Part of a small language model's weights: no biases in attention or MLP, 607M tokens.
Each number is 128 + 32 x the weight over its row's rms, rounded and kept within 0 to 255. Layers, rows and columns count from 0. Numbers have three digits each. The size before them is the row's rms in percent of the matrix's.

# layer 2 MLP down (transposed), 512x384, rms 0.161, rows 351-387, columns 0-127
101:105090090103148156143131075118084186129129128122171145142145131175117160136112139141170129119146072125208124138116147171138148138137059152171152131120099152141065104141107155112124110162102175149044152155185083138143143132113142140132126113148053103112148131143156137134124128149149080125079125144151118152121163126114130137085090113109146137142102164193147057133154147131164106096175
097:125099171159124139129161144117135216126090138184124115134100151086128160140081107190136178128111067144134205183134069158183124100151165134092145128096106148158070167130193154157149133098097131156119160093201118109123154132150197083018127092063149062079138098137147139135148138099173080126097126143132121077139180113145128167082075157094102072128170123141156117159090127105100081127133
097:163127153129157105145093144139106173125099134161079109115182170147107114132098107100088121079150140134174151123197114135127126119193189140134147167179184155124100150126103164107089157138098140144174171073147068111159119120120130154127130070113145117084124166091085129181139086128137184226166142166131093111089133154140106100172112143104182109169097093123118111092147096110124139078103
096:169045118123099103103161093150094139135178116132117115140121129102138149178148198196068120142204122157114130150109172186141161111164148124097105129177080174156129133168146115089132069128127146125123150132156114081124118112121168125115128124084158101136116096168129112184153117061126162116085185092153111214116096137103040111133074165109127087066128142122136121146130096110109180069168
101:133170146099045160135177106140113096102121099187105153163070155200170122154114159132181018166153152130094132159096148143078164126131159092130116140129075113106105151119098127160175125081141121083147147154179154135160160110096111096134151158109152085087159142126154173167093129115054081079128123160172073063177145179147087143121113134153137137096144112146137175117133137120151102105162
099:130099159115134170159101139128178085166156093073111123104148104207119096090133140094118123147139134159153160156041137118134143148144123109128154099097131159162179093110090131166122081111141092099111124123063169089096163155102070107067077130082099149127132160126124142196179135106141126080127091116080160133102150137075125136085114140128159131180127114120150138163129127161128116055118
097:162160117124117076198141085111138106115147154121152102120216100153148137102088132145121129104104176140121108153114114050128150104152098167146132086138129140144113150113158140143122157161145150101146172133072113129098154087103085116175120103128100140081137095133092215152167097149088158153101108111181119160132068131116114153083152129128087192129162158146106137101095093139141080128183
106:184141114192124136142127152094137085137077148086078166082153096141144093123180084147133164097156111139140118117115050132154116110128146127094158117081097112154122116128123120099165132110132147111066166115126064064082131112155097153133157165172157174133096137143081137092101122059137109148083091043078176147128089099163150139128148103137129077143103077109185099087135155117215172105150
104:163152208134082123104139093099196086174120160107213164099115131047169222138184064121132207100152115107171121110120145109170098147108108170153084172119148176082126081077148159124115137153107150109085145120154077124131115110136117147113103162135127154119139131104141123109078185150160099130173104156122096162111099092116172122220093152108084165178160154079124135125090059129106148130148
102:142169138141104127134125103182099083128122170148135107122165132132160151130174155145167087157151119172096132124155099198140128096132191110083093117142096158069091129116098123124125169212136092152110118059139133099067133085110225083183142207088116133102107147096153121106128105078129086135156143126073066095108120124090155125121067105155120149035180089141165084108128131166148125121056
095:098158118122085080110123153105156150179166168080107171115230123160135143154136137134103055109142143119123175124173120107107160126079144149156077110146107131153136103053078120141097156113127156091119116141115093154129097171158062167114100101153163149144185139133141120139091162157116189125162098159109146172150101089114077181122117114143136130167095142141090133070122094104087117088120
098:172108102126148180113141163107146067089118129107078108151135165176120116136104105168168117084088102173128170120121073067087126122146087110151124091101075170125111072149141093166192109037159109072059158088113096079122144140121211140204140123086110120122102159120106112138156146093094127122116080133161090253132109154173105121125147112138099105162102112142109160188132121104078126105152
105:136219051137100179128111129142117129094155150146143085133090140096199135136149126120138160132095168118181144111155149126115078111156078073114071136183116103127148076103099147075159127179134145082151130143145144129090125145139111152130131107070125089149123100130161120183119132127146097174140162155172119155068082150110087109121121117092084075178097124119165113159119134139091184102127
099:120201150175144152111074138112203086157157131126165172068144140148112140104129100130083127096115108145193135128154092114113190152094138057153071113208127131136179155144182097127194151081127177185197144148085104115086072120140088157148134110143155173131149173105126114136137118165095165168115122140136152094103199126159143107138077133118124089071079150145124103126135102112176160138121
099:131152081091146141093151092126110149148170165132162175174179099102164156107151119086101115111160191157146116133183091135143154126172159151095143125135179139133103149065134170092092164189142068154094155094143098107093053138184215155134066109082109112112164114134147134137076147091101150161117163087133070144175121152103127103096168099189112138120115115157095104136067131155106165098155
099:112032086125125144176156080086128127103136127162109053160198147115103175143170134128115182085125131157134133121152128228234120063142147077170116109109128120130180126166188071149121154153122114183067133119141048140161151156099154193158148147134116088141120149135125139179145118096112062196153091152134112142092095127072151157090163089159165120146126142130154104117106154082109158134120
106:185071131072122090136108106138175133139059130124110094080130090129138121148143146143158111173082169144098111151143122077122204122186046129117115156090106131182137100105121136174060163151118133149102180075149177117088132070112118058098124126070144147090097134147145171194157099106113135143148136142133136104165100100100127134086135121153135104135130142117136123163157115130111141109136
100:080162153107140125133170145130101088114137142129125192136143161126070139160127132113137153150082118109046129128157111141117073140117091143141114100120196137144111111151143115088121128099132177161082142098126158098131150148152086186142106136132122125109154143152117095150085189073199142156124141107145083179107152117142123065164095096159120117100112068141100135156112106129105110115113
097:113111060210115144145143127077151142135159144113107089096131119190169141182152086136120102141151104086118127098178104133180136134073113143158093191136129146137130153116115134171165132078164204117122154135094124112170158142121137101128112158168095166141154108203133109150152079129163183220100091152143078137138121102146148138175133155090076132131128101100134136159115114134131144133153
104:107161144119097145153125106182108143121115061110111115095089185135104141065090123127134113148072097135145087114100232137062091113144161104170080123158085083162113158092069098117121113100091168170162158143107186139103078134115177126128165104135067113154139142116115116153108152197093206124137158153207154204086104127148110092171138096128167150142159103167130117144154080113190128091077
097:046132110148153099138124152181139078101164172150109210091117153133160158102115124153153092091183098178116032116150115122087157134166194041140093136107129141095150159100110089172146116118138158154121097182153138109141088118123137101135146172179132140109110131164166123108119099145157075133110162095106100055128167161124174149146111071115160173163109118119131079120101144103148184086195
105:163158088120153034183046176127091140130142150108150096151124189157128135155137130125126094176124143156108127132164126109112163152128098154132058138129149097102098148087112175173101115162117150145112199140160176100117071150202151124143121123118060180156115164060118141159103061114195118176082133081144142113090165174171156120100142085104140104178110154111109116176083117190129130103117
104:124162170114190163179115107165121052144158068051111144115183134124157103133212090092090127110088122145139073100147133170083107159111080088171083154145132160125215180163142190112183106133150155157075127140153172090157149139138169138096102077128131179130112153078148140106116116172128126078170120167135112160138156141166085143120154091148133136133165136119139146107121109143144139078114
105:180123133110125085178112127120152155123166137098104071191064141123108122121109156118090131078129104163176163141106075148104118169150103102156107098143094095073129058097096140089158151159142133082106125050118104110124185144097145062180149165145119090119159108141162121137105129126036113085148130057102135190145180126109116122118116084091177122164161128153122227115089111118119166123121
101:146180116097101098136161118127102113125114095089063081149115075050093114130143108063115099113130124160153099115104133108117139142149135138216178151107177127138077095106180128117114102179085111101153131103135097082160146122148145122204122106119097100112116126085111181126148129101099139109153047159150093113122153080165132148070116105198183027155138130081213140076112104111160111165049
100:134179100082145224167111190148098155143117164130091137130124161156146103152110069063148107126175096128133138120137114105103118122096117091098163122098153122094158070132192111144163110150101133222131114107109122071077131116095124123106134148069116132136063137144103069148110106129129095180118123098116137029140131141065098144130119178128091078120059173163158141140134179090087121174190
104:126143150085111174123161147140109187112157083142149102145131143209127141068100152182141106196129086104096059135137066142123124149108092137116072159093092135155117145129102141142131141111121170107132152066129132078156101107106075140164124160151154105150094173160158137106165121059095171141180170127167117116170141062158137090145124181162133119144120101113087121152125170146160162158122
097:121118117111105101124173083174125121147036128181093129101161143092107134157122169161127117130170121117146094120174136111137123149131088179136140110115099058132149157087124104110146139077155122077145107123132100152127123100086089141139100109083146108171121130166129059139149126132110105155174150108134157158161112080121149138151132113095129116103153142073121100138148131104097113103109
104:121138134112117193177140131139159087132072109080122113091156067123112152134079086150157177122110128140121134133112153105211135126115139113110120095136132052120089129170099094096111121105160153125161080091142142106145134118119127157135107116123137100072143141135106108070136139149106163143136126173095112075128194112140180099151137146098177117105152132103162154130083155117116096115095
106:133157180134126135134109132182190138138149166193106163173072155141143132092164152122160136164088129177196129101145134133080113111109151124068130159160138119128118105112187111103119103114170175133095086148121184146137127136111087126212169133141082126149138155169108209146188139158111147130132140086145122150155098082090099138099136113077084089085116141136138099182129160109173173093101
101:225137162150163131127118097090094095138112146105120055132103138121131137156138153060151134159152166085130121153172181106157146153095197127152166138111102141141114102109118092159130149130132117170136105107102048132109106076111126183124129103068160142132125088109074128085119164200148155104157113179160075188158115103171129134090138124140120130101106083141071134103129124103130079108106
103:080051188108086149145153165125188178157084097165141131093155143120127129181130081137093098164075119124170101163169107145142182103110167155107125104136135079130128145150134159099107095103130122142125108188132116188154080155112078166082108112175174179140098097158190113118111162110161115141191150142100164092167130107168135130133147112154146154111056145133138139132142135123115090100092
096:157128111111126100048124096088106122153141134124116139198144108162196083118213122140177080137078083162084145098123085148138091084136098087213117153123119072159143137108118134122149201144097067116098189111169125175165149095152164155109127106105166141130123151119167150140070165121107161167128127092170097111183096141141166121161076137161049060133129172081155077152096102143133152065182
099:140084137094120231154100127128123137104123104125141183113163117147120141161084079101126157102148173111197134149130148158165193151134110142116132105105053150126129142151100103165112139133104143161102115101155168192129122158171097134108141141087182112119140124116148155160060126105094109138154131105134101091143101123106142112136154177109110089097165111080100102177139137172133080131131
097:155175157095088166177083137174096084156116106074093120107066161085199097106122120169089165150151159129132081137095138113134097121104119120127093094098101081117170122108126150158120108060085121139091101071056083092166094129139098109095128092123116122132104165135115131138117103088160133128128145176109085048187134104110142120127170112104116083081119111133108052108132164132117096114062
095:169131113136082098112153135152152114113126154119136113084016133118113140111120121149116106149103147175097154137117147170107109157154179121133118195113127155139103111128116169142098138152082130109214109086132129140166166163134130137098164120136091151107123107102139132075097148141237145167101164093163126146131161097152159127123171107191085118161090096121118112147110087154102161072103
102:115096126138162178081183097121145132170124101022132161106120143098092109120183125103102136142119140056114144131108131106122117093121186085085207129116098112133134069078111162106073144136113156119111116108193136180115178086157134124083094121187149057134157110132159069158172129062118106107132109109114143104127163123169089113131092125153125088105157208140137150172155133145129119131161
# layer 2 MLP gate, 512x384, rms 0.17, rows 352-387, columns 0-127
104:105165163155167116144111082152166137135100159137129071074147161180165107135140129116091125079165134120133157122078133143159164112138130108113132060143096185144104090165128153126089091123115068084123160135159119134158124136154166130107144120134130181178085137152093220160139088147132123178175200121212112131158029154070118090118124106180088167095098097195113128111079149157176137122159
097:154148223071061097116115132106083134063141144178101155086171102142109083120127132155181165126131120138129112153118131143161105131099123147105134126164113080113100099127128115149153134122155134066122147097139078102151109145136135132143096086139137124153143129139162130114079157125161138134169162106134170124163131116155144098171177153167121127175104134134086104136140150086109178117138
101:136173079121177185115134128122117149121144097157141119171136138112137098141091135096130125159159125162154177148095084153104166159173113200151165137133104114136135150081141099131113105150087140096120098146121087194103107133100101189123158129146124101151127136136159130117126152131129137185185154110121087104130144086113096096194147091062155121134153156132086097122164122132118087136166
102:131089140098156076060099135170110165094161127179135086139163149063095150161136174054112106153050127120178160166140145159157138112148155087088118127116142144138165116120103086066093227133132138130150144162088166098153053107209178152146100139120103148125144118165112108147141163106123164168055157164136131127143096097134130111108110088140192163113147156130103091107164110109182208119163
094:147125176095086129160150162122164109114106169119133087082120150169145101136088104134129175162098091148142076116112097120058124167167163142191095055098132124146186096109077124115129140108127149073106123158141089130132114125127103155150188158109050195163106204172146119093096125115121135120115136130183082121098172155116173133142162135130107102145153114091123114139084136100051126133087
099:117124189096050102139077095179161072134145148120129084164143108079105102134160140130132080165076135205157077188113144121130153175166142098112129120147124109171131198101140122076096129120132114108111139139150086133103089175121086145123124127106068164162145193148167128095083083194141107146127068034127070113101138110085167126084106154215160105060115102136090174157123159100133129153144
099:151096106157117148197110157202118095164117144111153156096107081108092116145128168168135155094107122087121129159146162079168059093090099141123100106123115134149122122129100143091153113152144104103114111110088148111198133146105137118191176189149129119156123173068057071139101153081123079119120110143120152132149130134192066114093123165143116075077110161185126101156085117127184125053169
099:136220104198095103133114139124061080094129134135166173087131074157158086157162070098202088098144147115151108122131200150133065125138106129125121145067132190173115106118143080167148098088108155192133139112144118124138080121104143122093098171156153134120050138127125159070125139129109133145196127068141193135153125121112108054119157156144110140192145116115139116148145088144151124054152
095:196116106110176108151156138136108087147155101135141126117110148096132154108164163091160142138159130136135108142196135121100142173100095127141147066180134125156076075150119137157120142106153093160104080136043112107093103187112113137149162142154102161108077128165111103171076154131114169194161144147152202103144173148171056100106092114129130078188110116118134102090121070137114100133172
100:147098084169130106144130106083172119141146144057126176160103167115132132065150122119166103202152116083176178136136015061130142097176111151154153171105138160131171106104140137184118107167078155123155116165110150119096140143086116105111081185116118104108125120134115121096117141122151088178091123124170118135127082084197129153145137171143126072170137048166125104090114097139118127172123
104:214089149140149122178138155199182204139143132098129143119172132150165127104093145089115121067140160089131142073106139157146169115063065144124134109203111082112202107083083106156129144106103101165144100140146137102089149156133162177120109131131163193133135144153142133046087183113173087169088107119145176155135175173162180169122105151159156126067128144166079117089115117132104106051099
104:137161120062161152139113180092116107178107110197098120099146195112128143235153113072175147113101084142095090113145115140172109114130153113188133094098112095141124088135127164156097126143148150102173155143087181144139132208177126206173157095183083058091163102149098147088143135152167182102159101160099103141172161140121160112113194093139135080165129180152101057131147156183191162092098
104:169084120149131134127160086083076139099140147158145122160124133157151112155176115176142127127131135071120119125125191073165129125149154096166116126109182105195114122179098153147108111143188152117113131079103125128139102175159104158168146120114149124108164161108157142172116114192117114148135080133162094162122096089095143168108129099164141133106130113132104069147152101150122143133109
095:141155144127147120143110153082142153094137093110136110098214143145106125094138133179121048113127143115114101153122169111129116186151102115114163124064104054164095119117106113148182105159142143175172127121124179146074109081072150068058124189159125154155126101175140143139168145094129112156092158163098097145136098141155140170143088151098155116122175115101109112100134115142134161123133
100:152137144053152158125083178049164085178184100105160090082165163145122114097134165100121090120155162092123116106159142125151175197157143193113123191116153116123208140144188094124182094188131095135091097144121146144151075137120093115110155119165179123084162128192159139169125127087201135150154117081120092129111108102105117168095145099141146169096122108175138146153162118148201130124103
098:167148139118141156149097195115097116106127089151178141134110090161069102147104098104112124092137174165137126129156133161090110095128113087089093153171149102149138113131098096142114127119136124145066114070108146100124134130160124140153147205164146108113138161144099098053160157118146077124179157082149139132101079115086140141120157151152177120091169112126130118138157112120135133120108
100:125099153082107169146139136099128100099139101144143134095046117098083111173195170124088125167157107123151102102163156099032069189142077159168126103141111142122081123057174139129094145131129149165091095182145145106136077137057115113122074122156113126104140161115091180124135120157188166178145173120160089126103139090128137100110161155115069076066212098121185140153106137170135129103086
102:057142081144153178128159087185174113102070107134107138208171060115131138101118147152131101141168149123138123109115104180153107138136166076132138117178102120125030113204100171120141125112137177082099185093120123194106132136115137139157095128143132182150113057067176113133173147137110121120115173181150109107090125131121152076146146112096098143147120125098129128081155161127174082082090
100:134116132119118140150070180149144169118130086172089122120150065159081106125123101074150155142130150185139185089146124157195119155087190129072156130116126150125115133180148141101158127176144099147114180159174065135084202126079190140135085152069119135146106061133107128128122185171124108125148133123127159127146120174143140185109124156127158136083096173093140104155187124155145056119191
093:210115133084198108132090119189105143149176119121137140084139168126103177144157056081137163111195132133157120071136095090126161133156095145110121090112166192139120115108176162123100147110131095108112172187057158105094117115119094081104085147135141096133090155168137127095167193147109126173134119101162114146167151095115081168137119106148131133182098157128063137099078159189118162144097
103:113160153136166118126126099098138189181162129113135116172113113153095117168157113111152055144185153148137151203104130136146140132118169112168154156095062135114129124092126139121146078093106102125073083143132153145133178121152112174113159088213160124118065092122121146088168159075084150150116116103042111130126104100113142126128126071144090171089199144189074147175132118128082090153137
096:101181155153091138121191140081158038096152082121085119122137213158150128147151096139157129139162082147101118111130081170124146109107093166093105161179106132131109121141180101131167117177079137101152109188100144114151116135131182069100092121159106127143108079135094114128133119119140119105092127093098140149108116097136094101152117095194134184109104170131135117088136078161106102118080
106:152129162142119154175169108114102142138166102130108096187025128152128142109074128109110151103115164101173151173160115155138111145131142115197105058114076098125135081098133172113134099157143104081117137101127215126114121131041168104196193149158177115121127043147146106159091129136167131097143150090115125137149181092109158186184183127163124180120122118128104157152166134110115160156163
102:128132161113174128111078133133158113150150173118158107122127138098072123087126149085135128044137099093139178133096174110120136104197180100169117070195169102073137117131111113083091188149156135116147143145140110129149191116141150124056117119090075148130152108095108175179099099134159163177138129138156098130105132140105126117171088120083102178128159153158145130123080170128193086130135
102:185147095147083185110110182136049107118118115142142116080087061148155102206122132174157130141117119154167123115093103105117153115158102142176090098148088157139108128112198105158104128151106089192078142126186106133114107119071131064068114123127123100095151087106165152115139098075116126131122088114099111122176138127166069148155180104150117107039129130154092109121124164127134073165169
097:155096126133106141167143156160075116151107151147090091094066146169132144147108089114142089142106035147173189099122130110157075172094098118139079137145125118204148133096193120084076093147145146089100051130097109138091123118160172035134173141118090127123097134153139127216171140107168093154203089089159124137180113132100110113202173145174139157129137151107099063103121128116087103121106
099:128174173123179147132138152099190126173145173164149136197129115095093113126083123176170106144088203102093169133161050176106109120147124104120116066138189110124163134126138113147102111124124101157114147116113127129113137131062173149195102063071109120170129109157083136103139112148160117108127133088116191142200095153137112154138103103101129160089118115189136133121169067210091099083145
098:117140139148128090134069165114138192101185166146055108081115142072069123156171097191144133107154139107172145146147122099099188116124071098129141142121076143147185127121135097108070114200117152068100123077137094145165136076107181125175120140140109199109113136163137133052122150125153102111112079103144132143186101138123183148094154092110110160130130124098110118102147165123095122121120
093:137135169163115154087114105099159138158113124153147098161132080092072145149146107093119128115123087165089103105104224094153118093107122146134122098157154134160155138156147098183085163164111127118100160117110066148138119097143105095142129081155071107173138125117155121157084185145077073133142088148067128149134173114135176120099129080151111127128159148083106076127095123154158133135141
107:085154055133135121162050197136128041087155159130130140187099172088091118115107087118122090159136143093140137160128167150117115098113115122096100104173146083145167112107111169089135116099098119113168095106127148118099158149139129130124074127113130160150112123155163073183173176092125096108126088152127076126146177180074114098164093149130120163115119123186204148118126186154226073128107
101:110034130122075123157152125134133116108107138116147153152178072157142148102121133119122114170158111069164097141143173109177094179133104105169129127144089106085147108140139125135142088141095127121097129119126223095132136152169195145163151136159153184100114097119135126120122031121112164110192095172129048140150126079229195119151143184146132141067136131093120141136121138125134109114085
101:087143094126178128098124074145154141142094102131152083118146125092111164106135169136082121142119089091098117123126123118114086088120179067115127159156122107166183142089107097114166151145191153113098083090123127116062075154106128125116197174149145076198132083096122078122127108136141153210106110167126151138106100084116154151110118128176096097094056170165131140135110134146157173169131
100:092113106152063129172150084101079127122057123138090207119151146112132190112150073147143082185147121091107141132126100118169158107120144112136097132095114108162101127091061102128156115081154131119132109093073174130191173095100140187143116177179153120138141139134052132132095082080131060122113108143122118137127078090125111165110110165106057151128094132141169163104108177101133138112137
105:148080135166147139121065140142137155148088186122147099171132084197094156133173119120117141090105075097102139153149133135123157161156176134165125100136110140142119124161147126134127141066127180145226119178106155119133137114124161139125133131149160111162158130144139070125141143118132115144111106079069185175141135102078097138121098120080117118218112098163043138144226081183166085152114
092:100083125052127119109169133171105125167142146098150111125137125137004082096147111120133121155153123162163147070112166135137131166131144078168149117096106107100118176132128106110126165167132056096122160225157124066108092120092146194170109142087144136060102098131073158141128142132114126152128101093140133099119130129161153125148124150119097072099176132139133123099121106154109133142136
099:110171096150079071134123119068122097133145155119192088129108101166178104165157083161142068119098150134081117124156162072113162111061121125145114191108137135189129156137116117129084170110169141074147213170084118058086103174186137165075061157172199116121140139127140133176137150125179124134102105144184163104100092099127104112108090117188126158101144142120084086108180146117116130113046
# layer 2 MLP up, 512x384, rms 0.175, rows 352-387, columns 0-127
108:116152163174123176177103087129149148174081147140081165141091119145116092116151123107147081108155062137170148197141084107156133106111131148179160131145148063147118138102134149120160165166237149136104118130126129145141096108102153075109125109081194106122129092140128129122148136153144173182166143169200130142118144124098168160118192114115137149142119171148133097117151117091133156078163
092:097125155181110132078226152107109089149144150165146105131147080099138072109123138090117163136144099141061139131083101087153163081142133073116106094168157161093121072167067169138109097117173122097087113083133131143153155173092121127093181168089125161127180178128167116126144155087163117129148122140201112150131159117101093089190127133121140114134140130113108113166189144103131181087137
101:184135088148134115066113192109183125176132106122137099152101158137121141132125117137123080138080085148100149083163141172203125128160091112149117085132111146088052193124142141140155160061137096143143171122128091123085147121081138124158159135095093171146148073127174115070088063147161188142139079144184118111097154130109117080173115160115109079158139068083071112082122114155159158118104
099:087141121132090116075103152165140153103164090138144120113130144116072108183108098127145148106127092096199080127169099125104172103135148103144095139160121151126172121132101158130080111109118098136127118097146154065148164131122113186160139077179147129131172136084094075072221087122127080136060129121125086150104185094114080130085144143099097097109131158097127104118164115215109156122155
103:118076154151128161079131145110165140136106063073114117110135173154096190171170066169128164114152113114118095097056116161124147128171137112122136094118137146145116134072102119095118225144083113081182103164119104130095101062079152115122119084108166119105071151153112131118111153137143064130145116069115112105133175139174175090130128171078104118174117133148164084179140118135124152141081
091:145094084152121178100170158149110161123233111152136157113132068188107169163111108151131154074103092155111165099096088182169098112128109060195177172144077136092096120090136152175093151099043139155125146138120135131133128117083158113115088157128154142120134083098099177047108063156114122145163133087118142112139074113111119112161128165085114161174203166128147206189099096156206091124097
095:148157107124136133137179082157095105132113076129128115145113105145087134100070101073208079127074119090174078150122127143088071148072159149149108143174063101189094069072112116140150133155100103102125134145103094150139138153073127145202091100083133117180100118081118097088149085146104148150128136150106083122189081119116134145130156130166131100136164113150144099143129153151159161112117
104:176143111138129148148141143135133166101164130125127129120098106075142150168178133109151175173091112154105093106136152133129145164090134142115147155088117124112122112137136137146138159094099097160152135083195095118144060182125155131179139136103124082147068136144179172105094169117099143094167160162194065135134067092122133088124114137149125104163175150087074078116128122130143144178111
097:181132126091214130172109169119127120152184128092074121107192093114110102094161188188103120093150178152157146131122090176188128132160115134092099117130110096139156099142132123124131077126029050217123174107075144131088081096087070136139144112148100100101117135158145115152141077152174145141118068156158096135184142168093149137136128131127147145152162111165090145155192101160100185144138
099:119135134112156211115082157106110174110116139103154108121118104134109084122196134075149094111135065121152128140144168111111150119100121090115130107132166096080138153158072124096205148169117164173160153138163126109169093176083121138127146111103115140100119122140085114196137104159160182127154129107199131138142132112163102102148141078100099187118170134140141141144163087078132095098147
099:119121093115120076090178133121139118123073072078153134125105189185103154092127051073085142111128124090194166155183087096153115114138072121170167094143123101132105099093133110169128129061189093076144107158092130078168172088105131065120177118181172194060084174092109151118178124121109127129101151152114156120177160132161193188127138099146171123086150124187111166146123069157099105101098
104:087140148133158142082094139116170114092129157140140074125140152147115131142137158094125134139133132105132136096127122156067138120163077133134160153133102129078119138161140136120112111145121169148116121140118114096103197165149163116110117170080081102131158108112109175116069129138055092210112100143064095162152167117091079066122076150132119179149140101089101166110173155113120138128115
105:072152111145161129096103174165177158127136098127091109092173069128065184162069119149117137117092070158164094112065138112129136102084101151117127141071094156156164125108137114094172128164163149059175161185132184105145131097123107141130126142132137109160124139108139098139135113136171081120144102126169149135180128116165137178139146135096163086096135073129104168101083117117086158137129
095:090181174132154129155167101176131093205112110182127114156135112104129130090078107135183155067122149093105088115101171111025123106109149142057097187122113126082117164124100097070130165157131123176145050096071165128151132120168165137107057175172165195064099107140143129148187143147115114061112100073102069124143149122116075128127144134094105124127092099130113097142162105117122141121113
097:116181115177099098164093089161169126157199115146135111073097120176119122178082110163091084152066132121138114167126108120054115113092145185172165097078176126138123074130116082129098097116167167100116142157146120150120180151088098091104114147089089053109151143121095130132217097109117086090129096136142154088152127130122157088095063159178118119131117099136156073114114086081132081143113
098:108140173116116089158091100106064138107167131159161185113094127112109150125108137181146139069147160090130128158140158114094159131125147108138135179147159136163085122156067137122092177131119129160087058122179172097169172129087114084148146156110068074155125106136099100145108121134115112165117105143092114115144145098156111124113108138132175110161169132110130211065162104134111111130153
103:137094072172119130126126086142217101107103072153139162105149114056179109135092154090162132137122103128163158153097089096119144160107178163157089151135113136144094090143088136118157119116132172071132151099146145106136110126100144147095109102120158110110081121113126089158129100109060156077129107181155069162054154132083103124146093117177085141112100111111127102088101149087153032073185
100:118165192074141174071096118129164103102172118129118091144144147155164150126185102119053164107151133143144117116199128111108083162132167106147108135162128146115165153127140125102056089129078083164129126103128132137168145100123053106172108165168128123083149150087135165155201068073179118148150131103126093127143108058190143154124141123111133154130122152144113074191122066163078095120191
103:117112101122168147182137116145152198110212153102118135098080107135119080113174088140199134125135144163140049131144151127116096170120129085128122117090133148093127138123080105051153124191117161133079115170102145115172119124193117132145172124117112200121170175139163050147162109085099207161187127076107092108138139112138132126105168138166121094115137130109112154107110168077132173119058
097:168136172105112122151148112141150118132162135130125071075184139113097099105137089133129142121123173183186136066108092151106150139117128139143093103135145117092110073140060175076054111107149107119151149127108145181133054125086148145136129153136125180211127166127095139105134174167146151152145107170090090103168107098075082132105163084150122150113103133071119136114151152103159102162117
102:119145087149171152186094100112107153114093157109193090152165137175169156112078186150093138102129127132119033113159108160151146128173106100172095124196101163132112130120160174123130136155180183155128154169098126076117095164104160159174095111128117137110104152063117120114119088127128123131061125109163181117139179115116135154189044105137122127106111202119183176166140065116093178161180
096:147168106124127105124133137091114168114120066128133134153145134141192108105213126142115151113155156127126137162127145140121140102122155137128134115158089144135172129145132106109180137167113143132117108138155120170128152135162120144132133149101045151101184128083081154137121096148096132128090071134078123134095149103161157145134090090055140181121084122113127145171118141107115142088168
105:073212124126149122149123162149141145206112148141153091176147132100133155115126160146120062065067069127121200114097100139097114124089152142120147161133185091157131162067088088161208119120111103082173104102087154156146117135122108089164031115190150137138112149168150091080079202150103118135104143133187126120182125123126092167175122102135153160121163155129159169140099153090068134149153
100:124112170156149157139188098124159122105105132170080092090127179112135087141082118118125114109094164107190139159211183129145174131172193183122108131086159115128072093123140080122157116135205111154088112094116113153145127107108047087195118184168151103077128115134165120166139108153128154127104169098156138148160169107102164161128189136199139129152068102115142054106111103122108094080123
102:141162151133150111113162139129137155146115098099183124144147159118139093156081086170155127129165176177130111138073132155092182119169118125142122070147139191172179116149200111079061160161144027091113113169082155119104103150125158147144143077104104074159168080086085101099129133130110159087125114202148106175079079105130157150135136108158116149161088108093104074198133124139171104129092
096:117150179069097103133132148138083126147138147162130132049100131141123111116112129140156129148075086107105151128134119142076204130118118165182159148137088128109116122157137128113122129123135117106075125094129126136159122122176090139119125062118091081115109158163153070135147143142092099118127172085136077108181215091110077144117138060178110128110127122156176116135144057176179197143137
095:146156170153126124121102083123149140073127197084171121139143132123056151101074134082158123099095168155126183216103053118106101103126065069097088148101099185121138066105135114150145132151189140124083103080144166168104169107151113121176127089087120161141106175170058140128131141133121110160114152131120159106125122109150124166110109113115207138141135118113049154065161110083133085122058
098:164145178082150156113190062134123166098119126182104141167183138138149120113133098109170199159168098117119106096091138148108134122110149140146129088147146123109162079152123112107165091144112070110131183162140133135089075147147140160162104139177132139115164116122148122143170086074110127112140146097098079093114188128131142126095146121154159149155113045098108146164174166107104161097173
097:082141137176061167136128123209125132156118160170126143134095106182077075117132108116140109153125128104138160159137143103109094137126171133091191159127128095101171097180163126113079151157137114129132143062174147184131185171160116128140159194180126086060151115128115139130119138124138155080146151164144062162168080106154045091159082102158123160119113144138116148174065122109092137097193
105:173172052129132204101102123158123141179168148148132105167150106056151128192131100188065170120086133085133152186145094168098175096161160085140134171108104119132148129138072164092119130091115104151104189109096149093134107156143141160132099123147126115199131168066162050130143121141126156094104125189202142117120137167099118141132176113127148127145143157164088156132156127118223166067140
101:140099171154135101116192155166094182118121119138151126098168133140120125147111139144044058193143131119112085107160104096136137110142093067052139147129217112181119137109121112113130123099108145161168126094114128136101122124109122145127144128074105140131173187105118120113133134109163127150117077077177150142171112141128083188083105161128086129151130167179159099160057097125129111140114
100:094181146101173055109106150128132186126124187121054116161124123103097121148102168123105148107149126175127149135128124153077206096139183146171075132140148169175087158159121156123124161101115130161104118164165097120164102125121131121111114089143228132143120132174133126074091119090112139090124120144136073105116087111128110141138064146169167078071108180079113180145145162106155135138149
096:153157117096117100105160044094153182142138091118144164179157121090074095098117125141123087109151096135115144133148113179119155096159161125159170163117129161139042168134121145102158138136146124126117176102150120155174142114103139151145153089101160120132156116063138115078116154106148137106186159095183099102149174100110144187066087130173090098066190129114115171130148132168143100130101
101:058146074180134196162128071123140138127098100122126090126138116093103138135105112113134115191112130125142127083142112143094053179178184133096182105146134159056113158038131150117067074067118071110173093144169162128096175104153112098144093095137176160086115125137121121143144137081077158150137113157111123149092136108090150127108105137157162170131110096148160100056153094054085134162083
087:158079133082093179129119075122079142074141173154123128148125111114111122130112107148134135131085160156076147099149077134087145136073153148096145127113184155176127115099107146137164104185111129137080058111122071106099064106160127108133127129135102150168132181182121089082128103087116191150153056093099190142118132188135107139156122189129136106138103115156164159146091134100112133063132
099:082117156147083134046090109159069132174158143158131106116111119144120090173115080141154072107143080129146114145165148134149228125093084160145121157127139134132091124128158111088094101081132159112113050105084124114119224131105116102147134127128089109098066166150133103125132152109143168130147153145118113144168147175168110101101116128098211117128179123084107141125098077144113129092102